config = dict(
    n_layer=15,
    d_model=384,
    n_head=6,
    n_kv_head=1,
    head_dim=64,
    d_mlp=1024,
    vocab_size=2048,
    activation='swiglu',
    norm='rmsnorm',
    norm_place='pre',
    norm_eps=1e-06,
    positions='rope',
    rope_base=10000.0,
    rope_fraction=0.25,
    qk_norm=False,
    attn_scale=0.125,
    bias='qkv',
    tie_embeddings=True,
    parallel_block=False,
    init='uniform',
    init_std_qkv=0.022,
    init_std_o=0.00401,
    init_std_up=0.022,
    init_std_down=0.00246,
    optimizer='soap_variant',
    lr=0.00237,
    beta1=0.95,
    beta2=0.95,
    weight_decay=0.0,
    lr_head=0.00826,
    grad_clip=1.0,
    warmup_steps=200,
    schedule='cos',
    final_lr_fraction=0.03,
    batch_tokens=131072,
    seq_len=1024,
    doc_mask=True,
    train_tokens=899800000,
    steps=6865,
    dataset='wikipedia_en',
)
Each number is 50 + 12 x the weight over the matrix's rms, rounded and kept within 0 to 99. Layers, rows and columns count from 0.

# down: layer 4 MLP down (transposed), 1024x384, rms 0.0969, rows 874-940, columns 160-191
# gate: layer 4 MLP gate, 1024x384, rms 0.104, rows 875-941, columns 160-191
# up: layer 4 MLP up, 1024x384, rms 0.103, rows 875-940, columns 160-191
down874:47 55 54 59 28 61 46 54 48 48 60 55 72 66 63 58 60 47 64 50 50 49 52 58 62 62 43 68 54 54 48 42
gate875:53 46 44 50 61 39 30 74 69 54 44 42 57 53 46 58 52 65 46 38 69 47 67 61 47 51 65 41 44 70 36 70
up875:46 37 33 46 47 56 35 42 53 57 58 58 47 53 49 58 47 36 50 69 61 43 42 40 39 35 37 54 54 51 45 35
down875:64 59 64 62 47 46 44 30 29 63 37 63 46 59 53 47 41 54 47 55 35 45 48 45 36 51 37 54 48 40 41 39
gate876:52 31 52 47 48 48 60 64 54 55 63 53 59 77 61 36 37 37 38 70 25 61 69 50 46 22 53 63 44 44 55 44
up876:47 69 44 63 40 34 65 42 42 55 60 41 28 41 42 54 53 58 49 45 55 29 64 57 65 47 52 45 47 65 47 57
down876:67 66 33 41 30 62 40 36 62 25 49 37 56 35 70 45 63 74 49 52 40 57 56 49 66 70 53 41 53 44 55 72
gate877:63 57 54 51 42 35 48 63 48 28 55 43 53 30 46 44 24 53 39 48 54 45 57 44 58 66 38 67 55 38 48 67
up877:39 61 35 47 55 39 37 47 52 36 50 59 46 57 37 62 48 32 41 61 39 53 68 56 33 68 35 39 49 46 59 55
down877:49 57 61 61 56 43 54 50 59 42 62 48 62 63 36 56 41 45 46 51 43 49 71 45 52 48 36 47 74 52 53 57
gate878:59 35 44 48 72 63 68 40 68 59 55 37 51 55 43 72 55 60 43 46 43 57 43 57 58 37 57 52 33 46 71 49
up878:40 52 54 37 73 36 54 35 62 55 56 58 41 61 36 48 58 36 52 37 48 59 52 52 50 52 55 42 38 69 42 32
down878:39 36 59 61 59 39 49 48 50 65 37 56 50 48 58 49 40 61 33 41 39 41 51 65 66 66 48 48 42 48 63 39
gate879:35 63 31 58 50 47 66 52 51 45 43 47 51 55 63 43 67 48 66 33 48 36 48 42 53 42 39 47 37 50 64 26
up879:47 62 50 29 45 49 42 68 60 46 48 57 66 70 53 66 53 50 37 50 30 35 36 83 51 38 62 70 73 51 46 62
down879:39 48 29 56 56 30 29 46 53 72 55 64 51 76 63 47 32 58 30 47 43 28 49 67 66 52 29 62 39 47 62 36
gate880:77 56 39 61 64 67 66 47 41 20 53 52 64 47 53 66 56 52 43 73 59 52 45 49 51 27 64 45 50 40 43 47
up880:50 17 56 48 49 39 54 38 45 44 44 61 49 35 51 44 28 44 41 59 42 51 32 49 67 75 33 51 54 68 42 50
down880:57 47 54 50 58 38 52 35 46 45 33 73 30 57 54 33 57 51 63 25 44 53 27 43 41 70 46 45 84 64 60 55
gate881:57 48 75 48 28 50 49 55 71 44 49 31 58 48 50 59 51 41 52 49 60 47 39 63 55 42 53 61 34 39 35 57
up881:52 41 52 45 50 84 50 66 60 56 47 47 70 45 44 69 30 59 39 56 49 53 46 71 66 45 55 43 32 38 40 56
down881:55 63 54 40 62 86 51 58 65 38 58 65 52 42 42 62 31 39 52 50 41 54 47 68 53 49 56 63 47 43 59 64
gate882:49 61 51 66 31 46 33 42 52 56 50 33 35 40 55 64 34 43 52 54 45 57 44 37 57 35 55 51 42 59 40 48
up882:61 51 60 23 62 35 45 53 56 42 37 65 43 66 46 55 52 72 37 46 49 36 74 44 54 40 49 47 34 40 67 60
down882:30 38 52 66 61 51 44 35 74 57 53 49 46 76 75 34 51 63 53 40 48 53 67 37 45 55 49 37 27 38 48 51
gate883:38 55 66 45 19 43 52 59 35 59 49 54 31 66 59 30 62 48 76 36 44 62 67 58 69 60 58 29 78 67 42 44
up883:48 60 66 74 35 46 47 51 63 39 46 61 70 33 46 64 43 49 36 62 35 54 49 35 54 32 50 33 55 26 66 73
down883:36 49 56 89 59 42 48 47 42 46 42 48 56 66 58 45 34 51 36 79 30 51 37 30 68 25 42 47 61 17 54 81
gate884:37 32 51 36 56 72 52 49 50 60 51 36 59 46 66 66 42 37 33 67 44 55 49 46 41 29 36 35 39 47 55 59
up884:50 61 57 61 54 31 64 49 26 44 60 39 44 57 42 20 41 60 36 67 46 37 48 68 36 46 59 74 53 37 65 47
down884:66 64 56 58 66 61 48 50 34 69 50 60 47 53 38 38 49 50 45 64 59 29 41 49 60 65 72 54 51 38 22 25
gate885:66 52 72 56 66 55 58 58 50 33 40 50 43 72 47 67 59 65 49 23 52 36 47 42 61 43 52 42 69 47 55 72
up885:43 56 54 48 31 59 29 34 42 41 55 43 54 66 37 52 46 54 55 47 61 52 41 44 61 62 42 54 57 35 48 63
down885:39 70 59 44 42 41 45 66 57 57 48 66 57 40 48 40 61 40 49 48 61 52 54 64 53 63 52 72 47 37 46 69
gate886:36 48 44 42 62 42 55 47 48 40 35 74 51 44 52 71 55 46 64 65 45 39 33 42 44 46 62 50 42 44 41 54
up886:52 55 86 35 64 36 56 33 34 54 26 54 54 46 42 49 59 43 81 63 64 51 53 83 34 60 34 43 26 64 35 68
down886:41 68 72 44 55 56 60 50 51 53 34 60 40 52 42 66 44 41 38 52 63 37 56 52 53 65 45 43 44 48 41 63
gate887:41 43 36 45 54 29 44 63 25 55 69 32 65 66 43 62 57 78 47 62 58 46 40 56 46 75 38 49 45 64 40 43
up887:42 62 61 44 62 56 61 44 57 46 58 65 66 65 54 54 41 46 62 57 28 48 46 57 48 62 57 45 53 48 39 42
down887:22 66 49 37 38 52 50 44 46 50 54 34 49 58 42 37 17 43 48 65 43 50 52 58 36 76 48 62 46 62 56 21
gate888:56 50 64 57 73 52 52 72 56 58 63 61 56 47 45 60 71 61 61 53 56 62 62 46 52 34 42 61 41 72 48 79
up888:59 52 61 43 43 63 51 60 50 47 44 40 42 71 61 52 57 64 31 45 61 58 45 43 53 48 53 60 45 55 33 66
down888:44 56 53 42 50 51 58 53 49 57 63 36 35 45 25 54 54 51 46 44 60 72 46 51 48 56 47 50 55 40 57 50
gate889:31 65 63 58 37 51 45 48 65 43 33 50 55 64 74 47 37 58 68 79 47 57 35 50 45 34 45 47 45 65 48 82
up889:37 62 50 56 52 68 54 48 64 55 37 48 63 48 51 62 38 41 47 57 36 41 50 73 53 42 66 69 49 37 60 57
down889:57 33 45 42 73 57 29 47 48 54 40 48 49 27 20 62 51 62 64 43 36 45 51 55 51 64 48 61 63 41 37 45
gate890:49 41 51 42 61 51 50 70 55 50 55 28 52 43 57 30 59 66 45 53 64 49 34 58 46 34 28 65 41 35 39 60
up890:56 40 36 29 47 44 36 58 26 51 37 44 57 41 40 69 37 54 58 74 62 45 58 51 43 63 48 64 48 57 47 39
down890:57 49 65 74 56 48 39 70 57 41 65 44 41 64 63 69 42 42 53 58 39 27 65 54 32 60 51 57 56 35 51 19
gate891:42 45 40 52 39 39 60 54 53 47 50 66 58 52 37 65 51 37 75 30 52 47 47 58 68 46 39 47 44 67 54 57
up891:62 29 46 60 42 46 64 56 49 43 45 49 56 43 53 29 46 35 48 29 28 75 47 48 59 79 52 45 38 52 37 43
down891:31 57 52 70 76 62 64 58 57 44 39 35 43 48 35 46 51 43 70 51 51 48 55 48 50 46 54 45 67 51 63 38
gate892:43 51 64 47 37 36 53 31 64 63 52 53 58 50 55 54 62 42 36 40 38 66 67 68 32 50 54 42 29 63 38 28
up892:35 52 87 59 63 49 57 51 62 56 42 42 47 29 72 41 53 43 49 34 54 40 43 51 27 83 51 62 45 62 44 64
down892:27 46 66 44 59 67 51 66 51 49 62 67 46 43 56 47 53 54 48 54 53 29 49 50 34 69 62 57 62 40 54 61
gate893:40 30 26 18 34 58 49 56 50 65 41 30 60 52 51 27 35 57 43 41 83 85 21 42 33 46 59 39 35 50 57 46
up893:46 42 39 55 35 37 47 56 55 36 64 63 38 61 25 41 35 57 53 48 84 59 42 56 56 64 54 28 62 52 39 40
down893:48 47 38 53 37 63 45 52 58 45 54 40 40 83 35 63 42 47 44 46 72 74 32 59 55 57 56 12 66 79 47 52
gate894:40 51 33 74 39 49 50 53 37 67 64 56 53 52 51 55 49 59 60 47 68 58 51 55 49 55 45 26 43 56 64 24
up894:60 46 47 55 37 42 51 35 33 46 58 51 60 59 72 68 39 56 62 66 68 40 44 55 65 56 64 51 42 49 55 44
down894:49 44 61 42 36 49 71 33 64 56 49 51 62 32 39 52 37 76 45 45 59 53 50 63 77 39 52 52 34 41 39 59
gate895:68 49 49 40 63 50 66 71 54 47 22 66 52 54 32 51 42 55 55 52 50 42 45 60 53 49 56 41 45 70 43 52
up895:29 62 38 61 40 38 43 57 52 64 51 53 58 87 65 45 45 52 40 42 53 44 63 53 37 45 56 71 50 43 66 62
down895:60 59 54 41 43 50 43 45 52 36 47 64 57 42 49 46 41 41 51 52 49 33 54 62 45 58 39 70 52 54 52 74
gate896:67 50 75 32 72 41 67 60 48 65 57 36 69 36 23 53 54 37 28 49 34 50 43 31 45 45 70 63 53 47 50 62
up896:45 49 63 39 30 46 54 27 52 58 56 64 31 61 63 43 52 53 67 48 39 52 59 46 49 62 52 57 54 56 53 45
down896:34 82 60 64 51 55 48 37 43 50 52 80 42 60 63 62 60 56 58 64 37 53 68 53 65 43 37 69 56 43 35 38
gate897:59 38 37 55 38 76 60 51 62 45 42 51 46 56 23 55 42 47 50 58 61 31 55 60 50 37 54 50 51 40 42 57
up897:68 43 52 39 64 54 49 52 49 60 60 53 65 26 63 49 46 47 42 51 42 60 58 40 72 52 45 32 47 32 44 64
down897:73 51 49 59 48 61 49 53 46 58 49 24 48 47 71 46 34 40 39 51 65 43 57 40 55 41 47 23 70 48 47 53
gate898:41 70 50 34 42 27 56 50 52 45 51 49 49 52 48 56 51 57 33 42 67 46 34 36 47 39 59 35 44 57 53 56
up898:39 52 68 61 44 47 28 41 72 34 55 90 54 61 55 53 56 46 50 50 53 45 69 61 57 46 60 48 60 63 64 56
down898:44 81 57 61 19 40 31 27 59 34 56 66 82 61 42 52 33 39 48 53 63 59 63 46 50 40 57 32 54 53 46 42
gate899:55 45 39 65 63 37 62 49 44 57 45 56 37 58 58 38 62 63 39 26 76 36 45 36 34 41 36 41 53 46 56 25
up899:43 58 47 48 53 53 40 56 56 48 36 48 69 24 56 53 50 40 52 44 46 48 71 54 20 68 56 48 60 58 40 66
down899:55 64 52 46 46 47 55 65 42 45 38 56 70 52 62 68 50 52 32 53 33 59 58 56 26 55 80 38 63 42 36 65
gate900:71 68 44 45 78 39 40 52 57 51 43 30 54 59 55 64 61 68 54 65 57 56 38 66 54 39 56 52 30 43 60 65
up900:64 42 43 59 51 40 35 45 52 48 65 61 53 40 34 46 53 70 48 50 48 47 66 49 55 45 70 53 42 53 42 51
down900:62 32 27 50 46 42 51 26 55 49 58 52 56 64 39 58 67 46 50 47 54 51 56 73 43 44 58 47 18 33 47 52
gate901:31 55 54 37 53 30 44 59 59 46 55 35 41 52 68 43 40 45 50 60 70 54 53 41 56 26 66 46 41 35 44 57
up901:55 58 50 32 61 43 42 50 39 58 77 32 54 63 57 53 60 48 80 59 55 48 69 54 41 67 45 70 65 47 67 42
down901:51 29 54 39 60 58 53 37 54 76 70 37 56 48 60 52 56 48 68 59 15 39 39 61 52 73 49 69 53 48 58 34
gate902:75 70 47 51 28 41 53 44 46 35 58 39 40 69 23 72 50 52 34 64 49 62 48 31 55 59 48 30 62 53 69 65
up902:38 36 38 46 43 59 15 73 39 28 57 46 53 27 51 48 39 70 59 61 71 43 78 91 61 47 54 42 57 49 33 58
down902:54 58 56 63 58 65 25 61 57 35 57 49 44 59 46 65 51 72 60 54 54 50 65 64 56 32 45 37 52 65 50 57
gate903:69 47 51 61 44 46 46 53 40 62 70 44 37 40 41 56 47 55 41 70 65 47 58 70 61 49 51 51 44 47 35 52
up903:72 45 44 50 67 49 45 52 50 46 57 53 34 44 28 40 55 61 49 38 67 59 37 56 50 65 80 30 46 62 41 37
down903:54 59 41 51 57 36 52 60 62 59 28 49 50 67 50 52 38 60 46 64 59 45 45 40 49 49 56 40 59 49 20 24
gate904:48 39 61 47 51 61 31 38 50 46 51 45 59 83 58 49 44 62 81 57 54 49 39 53 55 78 61 71 39 62 54 48
up904:60 52 45 38 49 53 25 36 65 54 30 56 59 41 43 32 57 89 45 52 38 45 53 40 61 52 42 55 46 59 54 32
down904:67 53 50 54 54 51 41 52 69 36 44 57 66 52 50 60 48 64 56 79 56 55 54 47 47 41 46 66 34 71 50 30
gate905:37 44 78 36 43 34 62 46 38 44 47 60 51 23 47 50 48 46 64 46 53 27 63 58 34 65 36 59 35 68 61 59
up905:64 47 55 65 31 50 52 53 59 55 75 44 62 50 54 55 62 16 32 33 35 56 51 39 61 43 56 42 42 43 37 48
down905:71 50 35 41 65 34 47 60 27 45 72 40 59 67 67 60 66 57 47 47 40 61 56 45 56 39 38 82 56 42 44 37
gate906:64 51 54 71 56 50 64 60 39 50 50 54 38 47 68 41 53 57 50 41 56 55 46 47 30 41 37 64 46 56 44 53
up906:68 41 51 76 65 43 35 64 17 66 52 30 69 68 62 65 29 54 45 45 52 38 46 45 18 75 46 42 44 41 26 37
down906:52 48 58 63 76 42 33 64 42 55 42 43 59 81 59 64 49 46 48 42 53 41 76 55 29 69 42 34 54 55 16 27
gate907:48 44 38 47 38 67 67 59 47 07 60 72 61 63 42 41 53 56 41 71 60 31 36 42 58 55 69 32 42 32 43 27
up907:33 39 46 59 40 63 62 52 49 41 47 36 55 47 41 48 55 28 32 57 34 54 66 67 70 45 56 36 65 48 65 51
down907:63 29 61 54 46 46 60 46 53 41 47 38 57 42 22 55 39 44 53 52 60 55 74 56 47 50 44 37 69 49 50 44
gate908:70 74 64 47 57 39 62 67 70 44 63 42 47 39 58 44 49 60 36 60 71 45 46 43 66 56 72 39 69 32 65 42
up908:67 53 41 52 48 53 45 45 45 43 41 48 43 43 58 44 44 46 55 53 46 25 42 39 36 57 35 44 20 64 57 31
down908:78 61 50 60 56 46 57 49 61 42 60 39 42 47 61 58 46 41 56 60 46 39 57 42 43 53 76 38 65 37 32 32
gate909:39 64 57 55 51 36 53 62 48 58 61 38 47 57 46 56 63 56 62 47 61 46 36 48 56 46 52 55 61 60 54 56
up909:41 51 56 48 39 56 42 41 59 85 66 49 25 40 55 70 54 31 63 66 26 58 68 37 57 38 63 59 52 51 48 64
down909:35 39 51 51 61 65 46 43 48 41 66 43 36 38 67 48 72 42 68 70 17 46 62 34 59 34 46 55 69 22 42 45
gate910:43 60 44 57 58 61 41 55 44 45 32 58 46 58 42 59 33 40 55 31 43 52 64 54 52 60 58 30 50 56 40 58
up910:46 59 48 63 46 42 67 67 51 47 55 42 38 63 38 51 47 57 43 55 42 68 65 43 45 46 63 56 38 46 46 93
down910:50 47 62 43 47 62 57 43 49 52 37 42 29 39 46 91 38 39 59 54 63 43 59 47 22 40 66 46 28 44 52 48
gate911:51 38 41 30 50 69 34 39 59 55 48 47 50 41 54 67 47 41 47 46 70 32 31 44 45 51 46 87 31 35 42 61
up911:42 44 68 68 60 27 42 60 65 62 54 43 60 63 50 77 48 46 52 48 51 49 65 69 28 56 71 48 62 50 64 46
down911:69 40 65 32 48 59 44 51 60 54 42 22 69 68 46 67 46 52 56 52 65 22 44 66 40 48 50 68 31 40 51 61
gate912:43 56 43 49 39 31 36 34 50 32 34 76 43 52 44 44 70 51 37 48 64 56 29 68 49 49 60 22 50 62 62 49
up912:57 58 59 58 81 44 54 42 30 60 54 59 47 57 51 52 50 57 65 51 42 52 53 51 40 38 31 48 62 49 55 73
down912:50 73 60 39 53 38 39 55 31 47 60 59 44 79 54 58 48 38 45 47 34 60 49 43 51 44 54 36 42 58 52 52
gate913:50 50 54 43 56 70 53 30 52 56 38 47 39 70 62 40 64 61 17 64 47 60 35 55 34 41 46 30 51 59 43 48
up913:43 60 52 50 54 41 65 78 32 46 33 47 43 45 45 34 41 39 38 34 59 49 53 46 74 61 56 71 47 53 37 44
down913:65 36 61 40 42 56 73 64 43 47 52 42 47 48 41 48 40 46 34 46 47 71 55 53 86 60 52 57 63 58 62 55
gate914:40 59 58 53 61 38 42 43 28 72 44 62 37 59 62 59 56 47 42 51 38 49 27 58 55 66 42 51 47 59 49 45
up914:60 46 49 49 50 47 58 58 41 31 64 52 58 38 40 39 48 48 54 52 45 43 63 45 71 41 71 74 43 52 52 55
down914:56 50 49 64 60 52 69 39 58 39 40 38 64 51 51 37 51 32 58 49 41 57 66 45 47 37 49 49 46 54 54 57
gate915:43 40 46 63 54 47 40 73 48 23 43 62 45 59 33 33 48 39 57 47 37 55 59 42 48 44 45 23 19 49 69 33
up915:41 62 47 75 64 61 31 40 44 57 56 55 45 47 45 48 33 43 43 54 76 43 35 45 42 21 71 66 69 50 60 65
down915:50 38 48 66 47 48 52 33 44 41 49 49 38 47 53 56 51 51 33 44 59 57 44 55 45 41 63 52 61 39 65 63
gate916:84 47 63 62 56 38 58 28 37 54 19 33 51 68 54 57 44 48 42 35 58 41 55 51 47 42 59 58 44 59 47 44
up916:48 38 21 42 31 51 72 56 56 48 57 64 25 43 47 47 72 68 35 59 55 26 44 34 51 43 55 43 48 35 38 55
down916:59 50 40 48 43 29 52 30 30 51 44 36 30 53 40 63 59 41 59 49 64 61 59 45 55 47 51 48 39 49 62 48
gate917:50 56 70 30 63 36 54 60 63 61 39 38 47 57 64 51 49 52 47 54 43 53 65 54 50 37 20 63 46 37 77 52
up917:33 78 58 59 41 55 25 59 63 55 43 29 70 37 41 57 48 65 51 57 45 55 62 32 53 57 33 65 55 38 58 49
down917:36 67 54 51 50 74 45 47 42 39 42 60 34 45 58 56 51 71 44 60 43 63 32 56 44 69 35 37 48 28 48 35
gate918:27 63 44 40 34 35 41 43 65 65 70 61 48 40 43 35 54 58 65 58 50 57 32 39 44 61 57 39 54 35 50 66
up918:34 48 43 48 57 74 50 47 53 56 65 63 54 53 42 55 42 53 52 57 65 26 56 30 45 52 57 62 61 55 42 41
down918:33 73 38 41 36 64 60 52 53 53 70 73 46 55 49 47 61 46 55 57 61 43 49 67 32 57 62 53 55 64 52 31
gate919:72 66 61 47 61 39 66 69 61 48 53 44 52 37 55 53 54 55 40 59 49 58 55 64 46 34 57 35 43 34 37 52
up919:41 42 59 40 67 47 62 52 24 50 54 59 69 72 25 71 66 55 35 32 51 61 36 34 41 52 61 57 37 48 28 39
down919:31 53 55 65 54 37 34 52 35 39 58 60 59 65 54 52 59 58 60 64 42 30 22 48 51 49 36 72 46 56 38 54
gate920:29 51 38 51 55 40 57 73 41 66 46 63 63 62 59 57 57 42 59 65 63 45 64 46 39 57 53 33 42 92 45 56
up920:73 63 55 59 64 52 46 55 33 55 67 35 13 58 58 49 50 63 38 56 65 44 48 30 60 64 58 78 59 50 58 38
down920:71 78 69 40 66 39 36 52 31 49 46 39 43 56 53 55 47 64 70 54 68 77 43 32 29 47 60 72 59 63 51 26
gate921:41 40 70 65 71 38 59 49 54 81 45 38 35 61 67 57 49 48 50 31 54 58 40 23 67 76 58 49 40 59 48 48
up921:39 45 42 74 66 57 43 46 53 36 43 38 31 51 75 39 38 40 61 52 47 62 28 41 60 44 65 49 51 65 72 50
down921:49 66 43 81 66 49 43 39 63 59 46 35 37 67 72 51 71 54 49 63 34 34 48 54 46 64 78 58 49 62 47 59
gate922:42 66 44 47 55 61 40 45 56 46 54 40 44 50 55 86 41 41 57 38 68 44 46 49 28 50 59 44 36 47 53 39
up922:44 35 61 57 60 52 69 39 46 28 52 28 68 61 44 40 65 54 54 46 49 41 58 52 42 30 33 47 64 56 45 53
down922:33 47 37 54 57 54 45 34 28 49 62 50 42 59 36 41 46 70 66 90 46 21 55 63 61 38 51 51 32 70 52 50
gate923:59 41 46 37 68 41 59 62 77 68 41 62 58 76 42 44 61 61 42 45 64 84 42 53 58 64 39 38 54 35 63 56
up923:36 51 60 38 47 63 55 48 58 60 64 49 75 35 61 66 44 61 43 34 57 61 60 78 45 25 46 26 59 36 65 65
down923:66 40 64 37 56 65 49 67 47 73 42 63 47 56 41 52 42 46 52 57 57 45 69 64 39 31 46 22 33 44 38 68
gate924:70 58 67 56 53 27 27 65 64 52 28 54 47 58 60 35 69 51 26 31 46 47 58 41 58 57 69 33 52 60 38 52
up924:56 45 67 51 53 78 46 32 67 67 41 55 76 51 52 48 61 79 52 57 38 57 39 39 52 59 52 54 57 34 44 53
down924:51 46 32 62 43 58 33 61 62 37 25 51 73 68 44 39 22 65 52 30 38 65 67 45 61 53 74 33 52 45 55 53
gate925:54 36 25 40 69 48 49 61 53 66 55 50 51 63 46 46 41 29 47 56 73 38 35 47 38 60 63 46 47 55 50 47
up925:48 47 07 40 71 45 71 51 74 45 51 56 39 35 44 72 61 60 29 52 48 52 54 51 54 45 33 40 51 42 47 45
down925:37 69 31 28 68 61 50 37 67 47 42 51 54 31 38 60 61 45 26 34 45 54 57 51 44 56 25 41 67 61 42 43
gate926:49 39 61 41 45 52 55 47 83 72 66 50 43 56 40 45 57 66 38 50 51 48 52 57 52 48 59 43 61 44 38 56
up926:54 54 51 42 43 30 73 51 41 56 47 46 34 68 51 53 49 20 83 58 59 33 56 41 51 75 46 55 53 57 37 35
down926:31 38 60 51 57 44 55 62 42 49 58 50 37 59 53 56 40 21 67 63 48 77 46 42 57 54 30 42 35 64 49 20
gate927:62 64 54 64 40 39 40 67 40 31 65 63 31 44 65 53 55 65 60 54 63 50 49 36 43 38 63 50 42 40 50 49
up927:36 53 52 70 45 19 81 70 43 28 25 65 66 65 49 57 51 51 52 50 44 55 42 69 60 56 76 56 32 52 54 24
down927:38 58 55 43 41 25 74 67 22 56 37 42 24 34 62 54 60 52 58 37 24 63 64 55 45 52 59 46 39 47 66 36
gate928:58 57 68 50 42 42 43 59 45 50 44 49 48 36 47 35 59 63 49 54 66 56 35 54 47 35 35 33 73 84 52 53
up928:43 48 41 36 49 53 32 48 57 43 52 44 60 66 56 45 54 61 59 53 63 63 56 37 59 63 32 56 68 41 52 68
down928:42 47 24 51 57 34 31 35 66 51 46 35 54 47 40 30 60 61 52 58 39 48 54 51 39 46 41 58 63 47 49 50
gate929:38 43 33 67 50 44 49 41 53 64 48 30 48 36 54 38 52 49 22 47 53 38 48 37 65 36 66 46 49 39 47 48
up929:52 54 72 51 73 48 40 47 58 56 42 31 75 53 54 39 50 66 38 64 51 51 58 55 47 50 66 48 49 66 48 37
down929:70 54 69 64 51 33 42 63 38 43 44 38 58 67 47 44 64 61 49 46 64 57 70 41 59 53 41 33 27 46 47 41
gate930:72 68 51 47 49 46 60 44 40 63 33 58 35 52 31 57 51 77 33 62 53 41 58 41 22 39 38 53 52 64 33 36
up930:49 34 54 47 51 38 52 58 38 50 60 60 49 58 47 40 51 40 34 29 51 43 57 43 50 50 57 41 30 33 41 30
down930:41 32 50 48 49 55 56 30 30 45 70 41 48 73 40 30 53 41 50 55 45 52 52 59 64 52 39 40 54 44 56 36
gate931:43 45 68 52 66 54 64 76 51 47 50 55 52 42 62 34 56 50 69 38 55 32 46 44 54 38 49 57 40 59 53 44
up931:46 56 47 42 43 62 45 28 44 43 42 33 41 47 56 74 69 46 50 50 46 55 47 49 56 42 53 60 70 46 27 55
down931:50 43 48 30 34 48 54 30 40 57 41 48 50 58 48 75 57 52 47 36 58 70 61 54 55 52 44 53 44 61 42 53
gate932:51 47 40 42 57 17 59 48 22 73 59 48 39 55 60 67 38 59 47 18 59 66 42 41 68 41 43 49 41 40 69 47
up932:58 45 38 58 47 61 37 52 59 32 43 46 54 58 60 34 41 60 57 47 36 50 73 47 58 48 56 26 59 88 48 55
down932:59 52 49 45 62 58 31 38 65 37 53 50 60 63 73 43 60 54 57 36 49 57 73 36 62 51 34 31 46 80 39 53
gate933:62 47 67 42 61 48 44 34 35 52 54 67 59 46 46 53 61 40 30 66 45 59 48 28 44 34 45 68 66 35 68 50
up933:53 54 39 42 51 50 57 30 49 53 55 67 46 43 63 58 59 42 38 55 56 64 42 33 46 38 43 56 36 36 69 46
down933:58 64 40 52 58 50 64 36 35 50 46 76 40 44 45 27 80 32 52 52 46 49 48 54 41 47 29 60 49 45 69 44
gate934:37 56 51 49 56 54 46 58 45 60 52 56 56 59 42 53 46 44 63 42 52 28 59 60 54 46 46 30 41 62 37 60
up934:57 63 46 40 43 68 73 48 40 54 40 59 36 30 41 45 66 42 46 68 34 42 38 52 59 39 19 49 36 21 35 56
down934:47 44 55 53 59 53 50 32 49 41 40 58 46 56 61 54 28 22 39 34 49 51 25 34 40 47 32 46 32 27 72 71
gate935:37 65 30 56 59 65 66 65 42 57 48 38 59 38 50 56 51 49 39 51 68 49 49 57 55 41 73 38 59 36 61 51
up935:36 42 46 57 58 52 39 27 56 45 56 55 35 51 52 40 64 66 68 50 53 37 50 44 42 48 58 64 59 44 81 49
down935:38 21 54 39 39 53 39 68 44 60 29 62 28 45 38 26 67 59 60 61 55 40 60 55 57 50 58 61 42 60 20 55
gate936:29 51 49 33 47 50 31 46 61 31 55 30 55 31 68 34 52 74 37 61 41 29 52 56 54 48 44 37 72 35 58 55
up936:41 55 51 55 58 61 48 34 53 25 45 50 53 59 41 38 56 70 53 55 30 40 55 50 50 43 44 47 44 37 40 58
down936:49 55 37 61 60 49 41 36 43 38 40 28 53 48 52 57 43 68 40 44 53 22 55 58 42 46 50 51 48 37 45 34
gate937:53 69 45 46 28 51 31 47 61 47 54 53 37 57 68 73 60 55 28 60 71 42 46 49 68 48 39 38 53 51 27 58
up937:64 19 51 46 65 70 52 52 52 78 50 44 51 57 24 40 39 56 64 43 32 42 39 53 40 41 53 51 59 58 42 39
down937:60 33 53 46 58 57 43 46 51 62 27 42 43 53 42 50 56 47 54 43 35 60 40 59 43 48 51 35 45 45 46 36
gate938:54 45 49 47 47 50 35 57 53 46 47 41 37 59 57 36 36 28 39 42 43 72 37 55 50 52 63 22 51 29 23 53
up938:42 52 42 43 43 36 58 47 54 57 61 55 56 50 47 60 65 59 37 39 49 50 59 64 50 60 54 43 53 57 35 67
down938:70 42 37 49 61 46 69 49 42 49 64 50 50 67 62 59 58 55 58 53 57 72 57 67 63 46 22 45 56 46 53 63
gate939:47 40 57 36 55 67 35 44 48 56 34 51 45 34 46 44 49 44 40 45 66 48 79 37 52 20 42 56 69 60 62 54
up939:69 60 52 45 33 60 39 37 49 47 58 35 28 49 34 40 45 54 36 41 55 43 48 79 47 29 52 55 43 46 53 53
down939:71 52 55 54 41 57 34 48 45 50 46 32 46 40 34 46 53 71 47 40 43 48 33 69 69 53 33 84 37 50 43 42
gate940:52 55 31 45 39 23 61 41 49 61 76 57 42 40 38 37 64 50 50 48 34 62 46 42 56 47 55 54 44 53 66 52
up940:63 34 56 36 66 55 49 46 52 50 42 61 57 43 42 64 55 49 66 40 66 47 58 56 54 50 55 59 59 43 41 44
down940:63 33 60 38 60 62 59 41 41 40 49 60 40 43 39 66 60 60 51 64 58 73 44 54 70 42 50 57 51 65 33 62
gate941:48 51 59 65 59 56 43 46 61 57 35 48 65 50 31 48 59 54 54 49 49 51 60 58 38 11 53 33 56 45 45 47